config.yaml
n_layer: 8
d_model: 320
n_head: 5
n_kv_head: 5
head_dim: 64
d_mlp: 1280
vocab_size: 7736
activation: "swiglu"
norm: "rmsnorm"
norm_place: "pre"
norm_eps: 1e-06
positions: "rope"
rope_base: 60300.0
rope_fraction: 1.0
qk_norm: true
attn_scale: 0.173
bias: "none"
tie_embeddings: false
parallel_block: false
init: "normal"
init_std_qkv: 0.0322
init_std_o: 0.0
init_std_up: 0.0322
init_std_down: 0.0
optimizer: "soap_variant"
lr: 0.00338
lr_mult_qkv: 0.5
beta1: 0.95
beta2: 0.95
lr_head: 0.00646
grad_clip: 1.0
warmup_steps: 80
schedule: "wsd"
decay_fraction: 0.834
decay_shape: "sqrt"
final_lr_fraction: 0.05
batch_tokens: [32768, 65536, 98304]
seq_len: 256
doc_mask: true
train_tokens: 277100000
steps: 4491
dataset: "wikipedia_en"
Each number is 500 + 25 x the weight over the matrix's rms, rounded and kept within 0 to 999. Layers, rows and columns count from 0. Numbers have three digits each.

# q: layer 2 attention query, 320x320, rms 0.0665, rows 314-319, columns 160-239
# k: layer 2 attention key, 320x320, rms 0.063, rows 314-319, columns 160-239
# v: layer 2 attention value, 320x320, rms 0.0622, rows 256-319, columns 160-239
# o: layer 2 attention output (transposed), 320x320, rms 0.115, rows 256-319, columns 160-239
# gate: layer 2 MLP gate, 1280x320, rms 0.138, rows 0-7, columns 160-239
# up: layer 2 MLP up, 1280x320, rms 0.135, rows 0-7, columns 160-239
# down: layer 2 MLP down (transposed), 1280x320, rms 0.129, rows 0-6, columns 160-239
q314:474524482429491521543489500471513514520498495493502482467501501506532477487510514500515460474525510506471528528497531489509540447489503519491487506475439494491474465486483474543502514529516485492474539492503530510551478458485512500525505491
k314:526543470518498473484506551471472502503503474527509490529503532453524512471541516480538464508514524535484490500438482509492490490489497512535479468470504525460514466488492507486522498493508508512491502479461479528464554465503524479532478553
q315:510517532531516513511516484488516488513489511523487526469509540517501418506459468485503527507474494499495529505508507506492453488526494511492533529528506505486536514497514517505481494521506497525507532523518542511461492505525476506477516490
k315:521495498506479524490535475533482532450479498441517534504515531497476511507460508509469467463546515468491495528512470506471531541477475507524489498516491502473497500526513501493487459530528522454457489509485468520534467510456489468485524463
q316:518492439487472483500493475532513445524449454480539496531506468502505431482489456548500532486466475507520488513495521503506488458546505483498456462536514525479495487483499452509483483528496489494547477484442508511470470477503519530470515442
k316:490474507517536490478515519508513476532525497502514519514487491500522488518517530467472512528567555544491507514463490500514533451439469480430513478520521510494451517450495556498509477503508492521495554507541492485538461525500482500480500538
q317:488537495494529519489479524485485533486506460524495476529505505489502480527503519486516490519511511492471515472489539531504512528472555543498480489538468486525442490503461523534517481522501489484468504503510507516470495443501477481506473512
k317:576511502476511492518510476503474499504482472445540518500510519495510500509486508475491462511513535473482515489462497497496472469495526504492477487497534530459520516457515487494479464516516463534485517462492504498490514502539500458523525538
q318:524480559529513515518497457486484513531539505501496477471533509500496524449521465518460514455515522505479548472471486493521501482479502478528489550504459448480451512507505515488482467502479467569486485541461536512532465495510527466467506496
k318:488444525444490433472515492535501478527484596474478480476475464578475477445478521504489476511518478552478454525527477525491512518555521537454535539491507459536477507550487516496487507489531449491525500466537508545452449510528508464451504516
q319:517537488508557541461527517477499488522494505531514429489465479484464482455541533518510496504527560478532521489524543512522457518440473501546467469497478424498483514503455487527500507545463520509511459506541475495512498470441499484506469517
k319:535556479495526483492513490498466548458478513502544510482533471453496520475474523544519486493528499552510500533511530488498497478490535489481524514494525495510496527513500489530484489480518469524487484513478493487482508525534474505480505498
v256:493489493492515510490501510537477517463507513543516538489514501487504461504485492521490472525537520470557510504440487536498477475504496508512522498501506533445468523504468538511503534473513518511473473522471475482506501498525482492523494496
o256:499520542520554460512512504550523468504473503493529508465486523477496473518543483483517484511520525492515506517522464489535471493506495475570495519520495486504472491453510508481489550504480500492482517538506505468525504492495526528538522506
v257:482511474472527495485465517519467486486493536533493488519476544503493506508509509496525520486494485516485473442470528522566504532549441527537469534503480547510516498510504505555459526514499478495498577549506489516471537503502510511460513511
o257:483505486480503510458521523454500545484481520477510527475478485543493479479497535513511554497504478503531531521542495516448510465519477467493519506544475529541491516508497476505528493464503488497525526469530558524516487538475475447495544459
v258:519513513550504522482468498470529526483470484460482467512537507479493522508511527499475489513466503495528462529514509502527476512479496501473487495469566515495501553480514462485532501489484507447471506480506475466492530477493473533529515504
o258:496553485508468486498504531478486507493488495510524458525451484503504485502495488555494510551488510505494520467519460501445506471507487520503542525503456500534525496476480487520507485483520463471463520459497539475519492490463472440493524495
v259:506477467517502505503449521494500532533512490486498482500498526482457531481445466480508560480445497570471488510544515495492487515477484503501511452469498494547510510471470484475543503486550460554478503426501503515490540504460462544508511488
o259:499521473484439486514544520535462508509515497497467489502445486475512487487462483503504539494545521506499520509570502481520503462503464545513527490499502542478493471501527497424505487495529486483519513505519506528479479502509509520480527506
v260:498503500539534489539551489480476469447527478513516481497456514476500502492516489541501526507542485484528505513538522475485519471513528559472528490495526438462494500491470527481495467496494478554536481482515507487481489490554478504498494499
o260:482485474490500486513410494495475481504523498473495518520473477486491473472487491496469519489498480519498512498460503520498485457478508527506499491479530512531521512529492505473505508473474539471488520538522510508507502499527516495439494479
v261:518495475488516520493512451493486493495464506524497471551478511516501489531495471490468522492479545442541498509544496477492487486506529508502458462454507524511507474518475551507505499495474534499458523487503443426473476547464505512496545459
o261:493475531487500513542487451467520522513483533527506505539497527496457484474487475509489512517529517511482556555495507487536510483470492534490484536501473474467531474481549481490505483476486480473507505482461481508510472503516483489499491555
v262:510453488518503480507500498484512450531514515488516465455495520518494485469507519484517486456514511513494510511527461472526521486523538512462480498477518485510482471478492495471502492483510525504497480521482470510527496446489468488496509499
o262:515494511492512525475478540497471470537527527504508509499525468482500476494493525482501484520545452500476509513423513506498566475499520469470558504487494509540525509487468513461476535538504466458506475515504542484448503476544495469513506490
v263:474491512503529495525501512504508539494501511450513496483532498505436536497529482496513562484513519505502495540501511521517496508493539515516518490515548548533473510470511525477470490535496470487504525504492537482500553532493500527495494540
o263:564517504533514532524493526481492532504525478502474528505514457515476526513475489511518534498485487442492547530521518536498480489538474506522474481491492487500508510510538478527501494515502519480506488470526504473535459474461497516485532469
v264:504504519510523437516489555481492548488525507500516546488489487484472503480515541506494558478473500476478472436515519486434481483521469454537488472519500498508485474499468454546516519528456524498488518464521451498499528480534494540516476525
o264:483472484480451518493495493502430493499505518486480479481481456518506500508503574478453526512539465511492497555505519561506523496537512464492503519518521511479483481525488516528513523511453483480473485491529485490516496489445494520458476523
v265:541461473504475521490498501524506515498508508513525516473541491514512544484531534513490516476528492534508480531547485470484453505506488483512521531455474509487517493503534504501503488412508473559542496503476528537484501475467535460478484528
o265:513508475532523509521494466511523501529462508491513502503515469488467478507504514496524546491511499486554495502521475502475541477492472498510517480526513506518472506480499541484499485491508531502483496516523512482486487438500483515495489486
v266:469475480501489519500484487531537522522462528526472514495514487481490502497496464516500501490547469507468473541509521521528479467520512497496454521439505510501502487496501496523522501519491504514515486525493524440474458491497485497493490512
o266:516442495531495474552511502539492488477504553488513510467510524502498463503488441507514497588465482443471523517457494471454511496501451477492484513510486459533508518463522491495494504486493495485464504481491520516497487500488493493496513449
v267:519521490493537485475495488507485501440476537506527516532485497452453475498513506507490492541498525517521450487472517472491467486537512500503473497511471430502493525507519543498477536532490487525471537492519533452510481565554479498512513482
o267:484494489495489518507521503455506431509512485476496516519475459521518474481508531499521442509475526511488480497544517499490477497476468522520479496504500517510501523510479426544510526518521489553496481459504451455508516511507473472500524446
v268:495490506486504503502509511490507520531496462475488520484489527436499541509471509481469504480483462450494475475500502511511545479465484453435508525506473500522508459505483458490474492460524559492547496503547483499513528521484496491452485542
o268:501500496528513506526502470464520446488496510568533479464508525499525507494542502504467529476485495475504522490505494537488477483481540540496476482486535515504515488512481501472479481468491513479473528483501513496497534495476494540494513516
v269:475450483502494509498554493504514503513527463460490506537518467477513522503513470486495492504483539443530481455505481516523466489502515481539527484470516538508500536503473552512488512474501518496472491489506488485467484463462490476456470507
o269:521505520480508489469548499469509480471479501507459490481454488517492493501515497506505512434539460444510527518475529475509522494503548492482513535483522460509486487481522535505551494482505520480499515505522505510539510492504512495486495476
v270:458555511545519470512528554524486488523469478508480558483479475459496492508497517451491495450455466519506462512508504497471504489497490459498469476516487515481509487497507515483488545525484523520496479486483477440485476523499490535542462480
o270:508517497473493474480467507527505457509475478512510495483495522520520509490496515515511530551520499483495490509514491544539502526528493545515519470463526499520497523518536475530483503533438472483535491508492518502465501518466494479494508524
v271:491469488493530512468518497501459474508552486498508476504562533495528509455505527506492515507513493517476507555532489476497512494513495517518510504474521508463493518487507506514510511497510515523473511511513499512444492479483520464544490494
o271:516525514505492507518518488543521482553516506493514529513487496452531467490499506524465489503472513447452483511508503496548491485519492512530500497468460515513490496460487468482532505517487498452468485457503503489551472509491537500506507534
v272:536470498521483500495503483463473494492463477523492502516539533507502563509518515480497508541461531482498490519501466557492466546469545492479481520495499500527511504522465520519519523504506507506471480465543479476476517498515459492522489466
o272:486474469494513544492509512497480474533502500478504470489535518496479510523529484514443501510503484465483485480495493509553528510506498511501547522555508502480496569467478493519468491446506455539486531512490463503494522520476476499501472511
v273:540520470481517445512465463525487470502516501472515558512494520439506466480472481506493549511526499510539499494501500538516467501493509496532541541549514467478475484504470516500513495502481554502518504496532459494489492487513516513507493500
o273:520492499455500491496505532494488511460488506502466499479497513509486529521501504480481499506517493472510534462516517461491503474464478484498503466530494503529541501464462490460502509546443509485513469480472460509537514503487479506528514513
v274:513508471481522490508459521483485521503516453495527475479504480455488504490487499531519531490514508511504466513471535484500504466474505482496489478500520470464511562476569498474507468524495489454501536484508487484510433487487534527520538454
o274:461504519512434485532500517519459493556482513477474494477499483493518514522501467481443442482498520548456514480486492456491469512556458521490546520505494539465439498441573545519513506517485504509475507514485507520513495540512508497480516464
v275:464454496507489516550519559490471507537511505498503518518503527515456510533494513533479456486495496515499481487461508481525479478472514526501514485498472517479520484484502494443466527474532485510507490493495492538515503502533507528506487510
o275:493525451527503470466479509503521480503474499517448507510487482503485505518471486489518536537510510525508520527483490499528470494512526517509485492513476460479495537496458488505524514490547474485510507538502524465504524476469510481466511473
v276:505520470478509443523473528490468500472502527470494496485525479503484465497509531483498535525528554485578478563515504494552514487499503496503488544511534539471466507471475467525490456522505536443479483485513492475512532520483523490534512493
o276:502486502498546506449457488488491504500521504477496498514472504544505520527499565473472497504478493486513516473499471482470529489455456493510497531494543479488488500486514463506517509503504470517447523474489517538470495494497546479490489508
v277:491493477504516503434467510500510520483494465513497516448547462482455485488545459483527496504499492495474509531515525495521510450507497508486547529484511480474450520473443495535507515518501514546488519499514552476491504540537485508520481514
o277:494509507497495496503510526498484495465492511516466521500503557504464495491465494509510502525455493521460538499497513512507494521521459485483484474512519462530521506561498517466493481486456456519492509517551457508535498494530486501531532469
v278:506501526518497531486486466491475488484491506479499509482457534488489541506485513489516466498467519538477497520448498487487483489518492497494481517465517470475529502497493456497517491487514502490485456503479500518447505490538517483511539510
o278:501477531484513493495506540494537488526517529490468485517521461490505507513451479523498498479489503494512444486505529497501536526520465515522521462483480544475487498491530526507508522497499528505513545502493500476475491489530495515487460502
v279:488485492491471461504479509481496459503484480530515442481480545515488469509483536467461505516484482506499501494447466495509475525502482505545495530467468507518526517522526531500502502503498481461532493492468509528472502469453510485493509558
o279:544489498491490507494502546460506527476529495480512503510476499473486483487494532494489466496468520496465475469518472441493514492476501466504537531495506483491505484501462511525526490499532501472518478487492489482445474501461492451475557495
v280:510470502530540492508516550521541484481489483527538490499445476476473481498521485505499489495540523508487464466480485457515453462529516486511522465463477429506476482502475477479524530523467502481554517472496435446489485522486504482501475489
o280:572523497480563455544502504519459487516546505479492497511512530514515474449514527521515499480498471506471514537525486489447505530521490513491498539471538493520489467501508473462461487510470505476517508512501515455436469488479507491475509491
v281:451524514470457468506521496496525519500509477519519522504547498479481515501516496512490464507509496493495544496502490520492491497482500514507499490543484463507497449496521495521533503486473458480501511503519519490475476485528531483466460465
o281:505464469469531505556518537560520486462507466520482476467500491499498508541511471521508485526534489472483521484485514526510540522536494496510495531479516491477504506503495478470512504458477523525523541491529496454530521542497498490499494514
v282:474491475484484464551530528491509540517503478516473473506495500467454547529464504491510491526500474515490503493504529510493497519509429539488483464527498534501510477510515509480494484496498539452511474448452465504527507516529504495464496486
o282:517497512489495493500506492548480493518554504443508539506524492493527527529501495484540526512502512508489510502509511540502510538470501496456540529476496536472477495514501521510495497494534541494463503479518514504502511509515490525475485459
v283:477517481457537455519482493504508531527512436538505502543455490500537528516509517530571490490519472465535471547490446537470493444471473471537521425504465511518516526478473556468498495490563542515486513478525501529488549491480490520484516489
o283:459512479492487499519511483457493517518506508536515517474480515583552502481494558475516532510506503469490545443476497451496521466470534477448466479517510508500485493497498516454522482447485485540502482526486516489468549539484497498518479488
v284:474528534509496485513514502546516441449521492512498519485498488494540480463489478452437527520495534499503479480535463521492507499544553480493505501508490519511409493522493496464514461506475493490491493472506463496482504510513516479529500528
o284:498495440496506520489544502483473466473479566525520492524537478484498494469523497499486548456478541504508463504501463481490499534389495484505495479497532509503522467502519492507494503522492522503492511498515463503534550509455515475482428547
v285:470489486499512506505490486516457476497455486514467522517545501493499543493512543514526498503511498498486505515504482516497472510523479513510484489483501492533484458487514491467491496496494535468499522528471459501488467504472532498495480490
o285:544470496492535512537506526501489494537473504495435506505505497512476473510530522500476513492522497486533535482488515524516482499477485502486511522516514514512485458506534521539487503499523512504517494496508502497485469500501456476485451496
v286:558467493493572516521500526491529524489531522531518514463497510476488499482494530508510507487490497487481520463515507527502543522470513507484513444496483537545475528504490539482476509510487500499469500487526487448533480526505505532541505510
o286:483527551490504497505517462503472518497484489506504494488470560521492496527526492474483502471482513498492471532485433544480483470524513484480491484495482554487489555489478517462501516483526517471466551513504488485543503471499499483512470482
v287:513532523474495490466520490493480483485462551460465485535500545445463448515486475490538524513457475469491515512467553510499485447543479506492467516508525420492505460492496505484495480482471523508525532488504498434450456520511455501496512432
o287:502500513479505463482506482521501499493492521500509537491520512511479489480520489526504532530481561527489514464528515469465496437493525460486478453489484517554484449513470474550479543580493514512581477540527487515506492496490419515488489517
v288:500506517470443483496480461517507534515515500496484502490531509499486503476495525534515524509522514483482478499495479517526495543504498524517501521490521496523502473496515499545480459472472451497505494503473484495507536501497513514498457504
o288:497503461503488505484492492477504489489498489493513526510524503528523535489529486463500447471537514513505471485528500521497530525523552532520455505506488522518462486538409501494467473473536539487477485502516501500528490480508517494493492484
v289:483498501493467483515517498506509463509504499517513503488523510494489466523491513512496456455530550488468495490502468493486474536533507480461509509477551458500519502537472488498525454486509530498464480494503545499500494481476476463511481455
o289:491482480491511500460509481490517510494529538541487526484532506519508473478512525539541495491503475435548462474495516536533492521512478512504488496506497479524519504483510522501495487497512497489498542506496514473496526518520524544477521492
v290:503498486498556472516523511462506485514517486532543502489531498423475471514501543513489533479453508482462444499555492485515481536493524432485488494499508473499469521450494447468513465516460573515509498504519483427496530551520510499517464528
o290:528532519506503487463497488506521527478469519453495484491469523562517534475526498499451500471524481472522535536537497543526506496527461469434519478547542526488510516508509524525491549507538480527468496504455471526487513487485498475519502528
v291:456526480497473455531503531516500488517554514498544524430478488483479472503485517516503486474534467510491505498520465550525509528504480500495495507524487483474461471453489447477501501547545516536568492480449528494526545560497494486532499479
o291:540489479477505500490488506499517511481517473472527491551490476517500528461510484500496505478497447496520498485491498471520483486505513496512495479496504496486517536486519441502455495522538493522504460524483516529554494542513471544524514456
v292:532484494518510491529520486481520484489569490512510467439492508508540503503503512442486508470504541506559524499513428488465532486488525489495530499497496451502494495472483516463532513477495468530529478471479503483448520531465499459549481470
o292:508525486526506508473488534531511460503492490522553512517494475488491552540522548461479480491475518462457507493496481505496505451513569494515517521502502500504545537497482528473498478480474460499519477518499521494491490510552467508441518502
v293:521479465501464511498530509485469469530520453507491524484494513551541535516484516487506512483491467488487531464475463559485504489514485506521529508580478525526520507517523453492501501497516445476530457518503483553525476451521465532490465503
o293:525503463462484493495508525520505487522523538497544498514526482511507509504491554515515476543525474488487497466490479493517488501492481525527511480473475464502511557465497489472513503482501544483443533493494529534460523495499507528460477549
v294:534523508491496469476456492506564488493478479515475511498503474544492582458516529533518474484509497580467521500504482502508493490507492522519512502511503473490515504488519507445466529514554446450524504482509508509490480495501544501502508468
o294:522502427538510554470511505544508529548500487504498495546482486553504500481503521536522521539502491480442491493503519478450489493521519476497497543491531499470466473486474542516472495476496491472492467502524489546523445482491486459508462527
v295:502524456525525526487532500517499509513465558543479489540555447471439494508502507537461509493501528520494479520553538465530505492544499503481505474526463435530510495514503473494463512542492486499453537461513546463519500544534515497515495476
o295:510491496509509520462501481495518490525547542497502484509497486511464536523487524529523496493501492521493462537500501511508522513503496497462500519505527469499509534511547453558495496539481493501507538448467510496499456517504494484567521552
v296:491473496504464474503498493474481527506497552501495505478536487517485494501501516494463493520480505447494502513548514519533511526481451495482467517490484517482510512479507512491489539509485493487517502476489545508509474508489535521512486468
o296:492446498523503518488507474529465455552453501450485551521498511503463491508461498486474479489527491501520479511492501462474514459530535486465516516503530482475501528518488503481507519491521486494544494498500445540484453509523506488475513487
v297:475489480455470512500465456459473511492526551502492532481442485481509495540523462502510480467484478483519518467550504507453527496491534498528496513507483430494522514562463462520542497487434532512500469490529509493526526484501492514526526522
o297:487495531491513499491512480555509494480535498471560503486503503522491513468485477449525494497478499497482476537464506482520556515460479495481472469500505535525503490494557539457500549549505515476490496499482531489473496540521506531511524517
v298:487447473532534482432497484536498516508491530526520505478524503570502522509459484476426485467489504544475483529506450492469528503475480499450511513530491510546531526503507499502484499438538486490529458463497516519526492504445505488514525516
o298:510542503499474474464493508536492516535471572515470489520512514472500472521473546497467502520493512510494502526452502465533458512492467480513522475526536491498522509484510525498500496461535502502500490497510483489460526467503489516532497471
v299:491508515492462489525487471469466518490475510490513490478516534514514553537503517524490505518529495519520548504526493501488478490518461512474514488489469492516490526529529483490530534489503515539486484533516465532514470504527515472509527534
o299:484500502503509470513520497534478490483505496499534525542524504473489490508492487471477479503522498493486511526464496480473482484496520509445445491491479494478462480523474516543477509517483486540490525482512491486484489510496486476503466495
v300:529513497501519490540499484448539561529489504505524514478483496536528515418552489520520476519494543546462457527534481472510413479481504484495502504451509524523506493451498490547510500496481527504507498496568465455495461466512524536497476484
o300:462458520531487538495470484528494487469507522497504487521507512478489504492522484513520521547519510503512547500489466496490492499519490512498514491538471519451478465538536436504514476516495476496460508546503482494501487530502510462491495511
v301:494507502523486486535523510507500479509497503469519501485459502491495505454511505476483480493527462482519481520504484490489551542517531496436496558512519484499492518494516472504483450509521506493504501516473497516506512520467474501501494486
o301:502505513529490505506466491502455514505462469523512505499525497523494533532509508509560511486503499518541513492523482499513485511522518476533462492454486477554497455471486498493507493519531496437465486547511514505427491530512485503495459481
v302:475454443497522503513486501500540544484507550514493491524511445507523499448503502528485503492526487475526539485503491461482487473484484505462467469510475503520467525528517498477508554509521511551469535505505479518544459510509440521473553486
o302:501479510527503511535489484518468491471516541507506533503478493498491516460523528520471467508524489519494518499484524471522493503496547459499504476478514485522472559452502462506493491516486484508525493519459490493529485478487521480506461502
v303:479515514506490478477518442537508497495459529468510479523501486545547500509514502519484505541533507540485454484474517496501482487535480485512488500445509478518505502495495480536485480471482529466484502492504488490493467495453530478430511511
o303:528482476497489484514452487506496506533511506531500530525499525494468453445491528502504473518519520467489509468497499541494530547528547505444462498497519499475539497485495527511481515471494495510512479465515528503495525481534495512511519503
v304:507498519508503441499527524522494529483514522526474508523502488510503501498522498498532469513524505535506504476529507539502442505469540508524528517511507468450469504497472504488510512493462513489513489452479524444474456488486501507511490490
o304:490504484515504489519528472485486495569483482502516500449487485484517483480483493476511474502542518463484473503452428428491470483479508480456480516520464531503465541495512504495492505506470480500521529527493516501478451503511479507529477509
v305:494456477489500496500513474506465492489495488525499491543507517518486486500491510503450509514465538500503505501521476523513464487526492516483480490479522515496480527489505443521534539526464510506491510489482501491494474503543490472484484520
o305:451468490530516448517485545535489510500508486529506477526498505483452524495523486493477490498506539521541460458501468533517511489506484547500491542509491455495480516468510486569517505492467504538508488502490487499510502505480539506470474518
v306:500513460540520487477495484504524480534538461456476535508504541549454522518520457485493503513517469546538576487502491505495522519477485487516476496484472523466532535496442433533503491518469459492475525488492530528541508522478488464495503509
o306:490487493505510445504515454521488494458519519497539493525512488480467520499512488502473503472469504503513502477505523473516499519526490539499528521539539515481478506511515495495514470546486471456474479501527530517511485525523458514496512452
v307:473511527498469508468500507525486495523497491495496491518523465528519481481502484540538456547523459535519509541534483516482482517466467535519501503515512483528494523510497481519492527496484495487544498494485513554498483512510494514525450525
o307:489518461505521528497514547506496506544485520482531488538477493497499481467474456521552474460499513509511496482500517511488500510489476506528490510495486475489492492507497510469509474515528495493527484485505475507511518502511495484521483495
v308:538486481488469544458467488473472467508529515480535511517481493517545514492539507530530497487541504514559495521493511505524508523471509526495518487491506518518478480501523502469496509528502508481486497492508484518478506516523512500498528463
o308:478527496472462492503501476473506496522524485471489504504508521522464502513503492482502505490503504500518504486485478516532507502517501490495480485446509500468496527501486485450511528494508530479516511547472522505506521483484498493471475533
v309:515519501551475516461489482535494513458476500493507495550510492510510538532519516535485457510472544466497481501438470501483504490512506467485510470484445525486524497508484527508489514475496512500476436538526490519518480506496495512495476540
o309:545478553529477503456496480509539516445500535569474463479469462501520499452480483452479517524541497524515493476470472534514531498484447520506521494443465475493515522517486538531463559440488469507470518482482434487506513501476520498491501494
v310:491543510480496465486510472492515530475552505517505502510546426506534510451509520476534486500474502522498504554487523496481543464514472511499492516514490514473506488512496504543477522477517502478514522496448547441502500514505539482481515460
o310:460546490520578493515466525487497525508523521500497508532538546511512593457478515486478517509464505482478476509457507518511464533504508466487510517500477477538479508525491524485521472425509501535478483499481463499507533504525519520544502480
v311:502489489494531482512506492517487470513510509485540496519503487470519486510471508518488495513497495493486478450459504518526544513480492506500446475555484493522490508498496505488496512507487503473506510473454479490516518532527526526473483472
o311:484497519520542506525491499532482499553521488545519486470550493519461469502492522499501487465532500541503472517515488510487492508503466475489496507509486471488530523456484507573510517487570463496483512488470535530546484504486468493485478510
v312:501465493514528497528542476513496515488523495506483467482512499546539505478482521484509453471477527525509522511527494499520506549504496516515546500568528475498483509466477528488485494505488481460497452498518477493486566470530502487523504475
o312:473481494506476520527504525481482572517503490498487488498518447497521454479498506481494496516511502498486485524471532520521490519474529483531516495473501541515498522515493515437500508473514471482496474503511509485507479502492513467492541520
v313:515503509532549530501535512497514499486477466501481455521532521514515488495506511492510492488499520461482488511467470486532454463516469503468499505462524530496503510506492490479552515485496496475550494488474501484478470488471480479507493483
o313:535526467498535468482504505490513488485500469485486496469485554485558540463525515501503429476517523511532514511486513483488499473491449546509539515495550483533510553518540489536514496449523487455463524529507520508531518486464521497444504493
v314:530422515496473492485483465485494572496471557477515494509512501488474483517461475502478509489502519495517497557485518480526545521509493482516542528477525561486510479454480481551474458506499534494481489506532468484489494502501491477493509528
o314:465505570521479511474442480517491529449518544505495491511506512548492507457480553500508562499518495480488535465520520516549491481502459493534497546510525483449507543485496552526514497520507460524519486444506510516444493488505493498503505482
v315:518491493528503546530488493539564490485517473526519499485511438481498495521480485465549541515479537487513526479532479499529499521492481460486498532519496458532486468473462487499511497489468541496501483504513492523494542545516524509501467455
o315:540471508503492517485538497488473486534488509518517499485544488520482531500495450484482554454462482510469480553506463488535529491491518434511510527527530491524460533539492471501506500483523537530559523514521554552533493501545480507506487544
v316:511528471485527507498483561498472484494497480506512470468493440524436535502548487508532490465520535489502515533438507476457463487519498556520504444489486541514488508498471494491500495486514528508496550535486496533502507500500498507511544494
o316:495441484527505453554500477483461530507518536444465467507475486500536510481477473544501520534535478513565512519488485515539530498477475464478492505481501501492491465506485479511482486509448519460475529524489487508434499492486492476530471478
v317:516527479449503529487498466490494520499499474449497450494498460457512473478503562536548490450479508503480506525502552466483510498518518470490453552480515482500520507466511500508468511501474484508466492534482501507498491542464499537479500516
o317:492526521534482469510441512427434492518542535453485476498504503513520525498474527477499494513501533542538482500546539460519569460541512519512483490517475544523512508518469526491513482510484514513497515483492489534491497528504528497502533577
v318:513554488492506531530487502475497506457509511498511473537461448512478437497455468491501480473497458488539535471471508531503491516521529498523510461508453511477506485473503507486487513489493482456505511504494494550506492483525494524476480501
o318:495507439514474478517497471495501435468488529492514523427489481491471505497506481474542534452518477534489530481501495504506508463526484478528492539501484551504521494451497452516519497470511483507506452525515483520472528517504516466484502492
v319:451534489498452531495484479481483515524534480531548512493469493489465515487467493459526544521509486526531517495488493497505503467493486485517490503467522499519506478488523525510525494500543479464509496505460487514511478495533489484490527475
o319:499501553472509497493530487527474508476464460487471546472517479490485537486493498454491511493498499492481482481531486482517472493468446520457522483476504469471514485525505501474473468510484492531518486493493501495514495487516463486495494521
gate0:502538527499488486508497475489523504468483483466447491492507509497525500492519534507424477473524502475469480483510492472519467502470506507483497511528486476533515504487468533534519503491498495510531529482525537475518469487552492472535534498
up0:498478482524463485489537496483507464501473519458468490481450515469526558500487525552511505505531486479571494485530531509535486506537528483470504527466475504488466489496525543505486479524496531553513499504544467487505513545487452539487460520
down0:532483497509497475484524488445533557501480517479495465492446488495514538491491436488452525472500496515493556511496491477530482493518513502479519559526459461463452483523484515495495504494426512484554513497510509538505528513487479515505517495
gate1:549496485533467489507519519475479447493453485446492474501491503485457540475486519502468531543526515523494492496453512460461470499529460488490475515516509508490519514442515490509495493514476493476521493511493501475505520489495554523534488476
up1:489538485451507534511466472453515503497520520503515538524529488485445508492454528454485546487537469504521508470557496546488557513500528511501527515510492477500521516499532500481529496458547493505490461508516510506496500543499447547459515530
down1:498511535477498492511492481515515523509489525414453515522545454485517518480502485495501488504472524470574472497565524518504481462481509491524502493512534452494501494490540463450498478495558509499505494472559494495503525514482489480489500548
gate2:489486518479511497506517564491511512500508475493527481503498512525490519491503510493444512543527486506475493512513467513535459437513514526488504498461493470497467487503522518519513484507478465507491487502530465466517505502520504466461458523
up2:511485529488469523489516504504498490498487495518533504512447478490492498477511501467515503489514499489471543479485529491535459497499504495516499481492493491531516525504534515510545476458450468457509536481475533494540485514536506481511516512
down2:525476497484477510460508483533492496474506474518488501501487469464504441483457497531463520548520475513495514488487518502488540488540488518478515480495499481485508487533482504513511506485513501514499500478477514486488461498508494512514499497
gate3:511455525484522557491508463486486468490480485499515490503518472532503504511502552538520503528484497527455520515504455498529499481493458498502531498481543521498522536538508446495473487499506483552488445473507532466477513539568523481485477481
up3:501463516510552502506501488472521480513492516517485498505515474512491529540481534466487501478490538517487494475530504494503496483502476486490468485484493501489558534490524452516459512520513476519503464510484523522489548498511475510473482525
down3:496480493508546515494511475509532484482489486539503459486494508478489480525535486489479467486472506471519522473500519527496477480492519478476502498516468533521553506545481473499493502529553500485507459523483468479493492469479496490491495494
gate4:517579507484459548471468558484506520513475480488481525498498485485464463496487507493497483470511478467518516481511488493518497449505449528496483489499513498537477518538521553463512531501497501535522489547496491473522531446501483467532464541
up4:513491497452520507514510529483521505538509540504539443455481471464527492534520501453473548522559495460533491451519447488492504499486487501458488508503498530496511498441511453515558522441483479558513478444494517540497492492508535486508478507
down4:506467516456513476506502491518489494501522497545534470476546477469521511488526429485539492522500495495484494536475483485521495512533529504471487464546507514520507472485497479489469485463459503524487487480517516523501513533455495462461477480
gate5:509496473562522514524525527515519545518501525484518478509532496493499479464507450487501456521492462502494519493540492488519490530522504500498442483491507509496455498484493451469500495509452461548497524471497542489505514457459516475517501548
up5:512499539491506504502498432479500490488540483502501526566492491487498526513452523521511503468502518498460463490503512552499493490536494518498495507500485531499527508490526474541467499495502530506538482464497468474527517520499511515509492502
down5:478429502469494479493483475521491479546504483512487510490526558461492495463547498515493477487538531542469522483509490487478471521455477482508477503504510493518461499529518473531532478486535475554490507464499501496547479492532521555478523543
gate6:487481513450491548526521501427505472466474546489447438510580495455526474445473493503517475489495517492560501525458524509557499501546535494506502487501512521587534437456494502519533494509482476494520466507504488520517500514502502486497482505
up6:538528506513519532490495481496490506481457523506545497478498501506485519469493521458472535490492471545513476530455493539525507486509520517527504448492502494538511528510510533512509545492551461556497480515515491521476473524506505510532449522
down6:490501499487496501517504487484453488546469559525490461519488503493468504485470538539497520504503538533499476494513489501542537496519535486475469503499574484534513522483520513478477451457495487526524516492507494506533499526508509539465496483
gate7:538480501494433454489515541508541495538506492514495489498551557495514554520485453494491497528524523531546490439498473450478507462467502503511523506512516483517478465470504521489479523449458492491478473497504496541481535516494537511458497515
up7:500467494527496459517496526517482440512489502483478520497499516503531522473485473496490485479490466547530455483504449502486522476487532513486511485526475501472548514495573478463500489483489504508539522519514527497455502552502484511497483493